Weights of a small transformer language model.
Size: 12 layers, width 160, 5 heads of 32, MLP 448 SwiGLU.
Architecture: RMSNorm before each block, rotary positions, attention and MLP in parallel, exclusive self-attention, value embeddings, value residuals, hashed n-gram embeddings, skips across layers.
Training: 268M tokens, 8993 steps.
Each number is 128 + 32 x the weight over the matrix's rms, rounded and kept within 0 to 255. Layers, rows and columns count from 0. Numbers have three digits each.

# layer 8 attention key, 160x160, rms 0.358, rows 0-34, columns 0-79
040117126123151098138064167060152166094170126121077162142136129139116120111107087111090169152129153140115119146115153099142105151128121146155088137124154146137132103130125136142149155149199128131119134135137099143093116109100085114068163133
111115172145173114102158127051148105128135081118158111149179113137144111191105119139101119142142131067059132117152094114114145138110115096088110151130108111139083119150163170128117138103134123156133143124099153098115154143077125150134132069
110114115100096149133140132127137145136112175148124150142106124111158090106157143112103143080142100131121106128120142118136150164107132145136130140113156096129127165133084123148152120105139131132156135121142159166139159143141115147099162120
064093200137177172200105131117170171156124176115154169105121166169155098124123054073081153100093118095144092153165132123138168098131116131121124178147123089130189139160148131219169201090160100116114191152115118133109139188046156146116115151
098051119143097135098144114149109123118093095135098136165101099164198129130141154170175148161171097162115150144140098103134161078136132130122158155089125064139145118183141159074127133147161070096186098115142155167142122198147128144075153061
146088065159100115138146169158128168105114160125149102103032138031129144141148110114144142104170121083178153184102104062127103140119127116113165117160109139120072161126184192091133138206213055160086143099142095121143136117146124098139077083
126104161169099147093140050130140124176118083120163151101084091152132098127178127080078138073117133115077255147156142132109158152064127116180126160141168184120163191167154121162165052167109127131062148087125140105123106123180038155214156099
145086120157084186102143182219176068107130151130115110067186126152101168135125142125115145186080086130112196088100108159131096135185107082138132139154133150107175146169177095149116158167151144097166116161072098129182094137164102118106049121
091177120184157177152139221157163166131163147135156119058168089154129176101065105089114067136104125118182132113167142116126131146087108117125145138116082202169071112098137111150149100112088141144094152146086175107154113105129148102179095135
152147099136125099156157124141064156145112135148130090159191113159049186148156131115137101175135128132159093126133177134152177119135130131120139136150035124124107142105125107143183119137142110143162126138102169129137130120094107082193112114
125162092083071135126102097115087093164128106142151085119107165122113147102108163127111141131164159140153131072090124143137112161137126116133105136164148116205130156085054076082108155163122126119130100111088121114156074097180141070103117148
119158127163131135117154151117113144131098085147147133110152157143125134123091154117165147158105134128123115118145100156123144129152131114107145081121129127121111149158093143116120119144137116114132128092118117082117114143134142153126152123
130145147108159129180132081117160122188097182155087140148152144127140141099119153127144136128136136206171110086107162083127161132117181138171141161148097115147080161079084125129130089113086124180158186109119119102132079106118138123151124149
156120186061138171144138158128091091126078128119128093089120129138098121135124105091135113096167101167070138170114138166139175149107130175166158108119117087116114138166095049129164101193115150163171131171141159110129154152144149127125126071
089135119111105129126096124164177078127135172101105103119179133130089085122104067055214067127131110062179117104110110146142155080120204113139127171110097138106155161110122055114121104181102085110134078113083135080142081182175135166102103127
101079097219159077085122048148166129153097105143097154127100103109179170226124158099116118178157119130105084150114134070081111135139099132114080128090122170072144139167076098110084178118088139160172133098144149120143124099092173093097128175
120133118110153149138185139172129162124038138059106120206173129118064131118127144113172133166129104181134131127088176128109136041149125099170092143186149124075146141140202089082050201081104135085117085147069131128104111145116046059115168193
106107151104082148096128078155110113120114074131108067077135119162055144131091132113133162077155114164151059185163067137143148163137139174129097130184141124092117113205152141110108150100137138123114079184148074173135103152114154112081119164
171100131134190181085167123162173103071113082126096136092115119165117130103119137125120178094089112090128140102160185069089139146081111151075159066126128078154123106097149125155128089075082156090105173203087141118086171154132132081136109104
191132154101082149169153144169063077097168097093141156069170122042043016064083159156130054099118097163114173057122125116084104087139121148135095173134085103139142120140085170093164156061118140147170048128141168119124111090135089102180150148
155143135168113042123122042098093105111191146178208080124144143122099179170161134131126126093179069166106133128068125097114132111055100115165057060168134133144094122122184043130139166199179114156134137192132125101130105159096156165075162115
201099081104082146141068106131106177163138172144142090120152186121068118167017159158155137143147111121091086178119192167083155085108134084074109137136143138146116107163116109088137069162205123069112085114142140114187117133062073152074116011
165088143085099138194089141153067089068155119115146150104101133120199150147093081129092109131104132135141070177128158104117136097132157126117070069168156077122211177107116075108173182108153059125141096131131089114150143102131089135129147113
163147087117096090125124158058150153108138101152105105103143148173183136145114136108106123132161156148090147105102168113057091146108150114177134110154064072108111118117122140109132065107132151093125100137094132173083160131143105131145085052
139132129062108104115111090142097174179082138164111165114129102140154115150090128096089067163095087094190136118163186114211133141171110045126149091134133161087150141145130113143134122135120130108101140107140130123118106072121088092130068153
118087170121136190140085110129074068123155179164212152101158170126114113170071187109117162122115146134154121147093095104158143129148091157154112117130069093159169155118177142130141107102155172132124158153190151145117094085127116143120235065
083171107185089151142129119084163189121044096126149161157204163134097103092084138195120193098138135157116095114150174112149173057128118152079097082024059167120148163115207086168119104085181097081161111101218160136110137151154147132138154117
150098072167128152159110139106085131165167142128114136175161096162126122204123102091170137155105181116150113130121102158082132128052154170036179111129086115121147115108059170137111134142114138143094095146091103136174164096174097062100154170
123094120151178171091070118193072151130147126135109159127103112193126135145152193109104174155105063122047084102144123125104110098067129118137141181104153137093130119052121191121112107114146121160139159205124143089093117125092136089052082147
090183154084151178123176130088150134119169145127044145168151147083157109103196165129119087115170084159123098124099167174140162113132158110134098174136162066056184127155143129090189085115131149142104165121118087172126132148175132205235082186
207131115129100138139115155095104140146100097103144088112154091170149143149082071122125113166090089194149129127136111145066152068197122140054180096160105122166145104177149095169124103142111106110111164115135150084103169119181114168167148123
097080000115130119130094116156119229102105060130088152171147114103114140101168102166064179101101118161125159103125139152122119136171111138147168141144131097156164174148106121153119132155117140138096121149157100166099090137076068098169117094
110125136129170093203065142089114168116104116129122104158138158102111153110116139124099097144126107161109147136137122082142143120177085149079124107140089101121156148159144156134145146114115082132126142131113151118127129116121136105137120136
118175094134112146102203145169140068117151143133147121145133146105113143138101153132121122110157115129164098134132078123134106123133151106115135109111111109130139126109095108120114102150147118162137131123152124124088115131178154121095118156
129161057109124122137162139108134101083144138093139109145110127118100192121162140114128129131142137072101108077101115077109098143144153109089131143141092132141145138079111106111154131109138131149131161125120082106092106108184145137103127166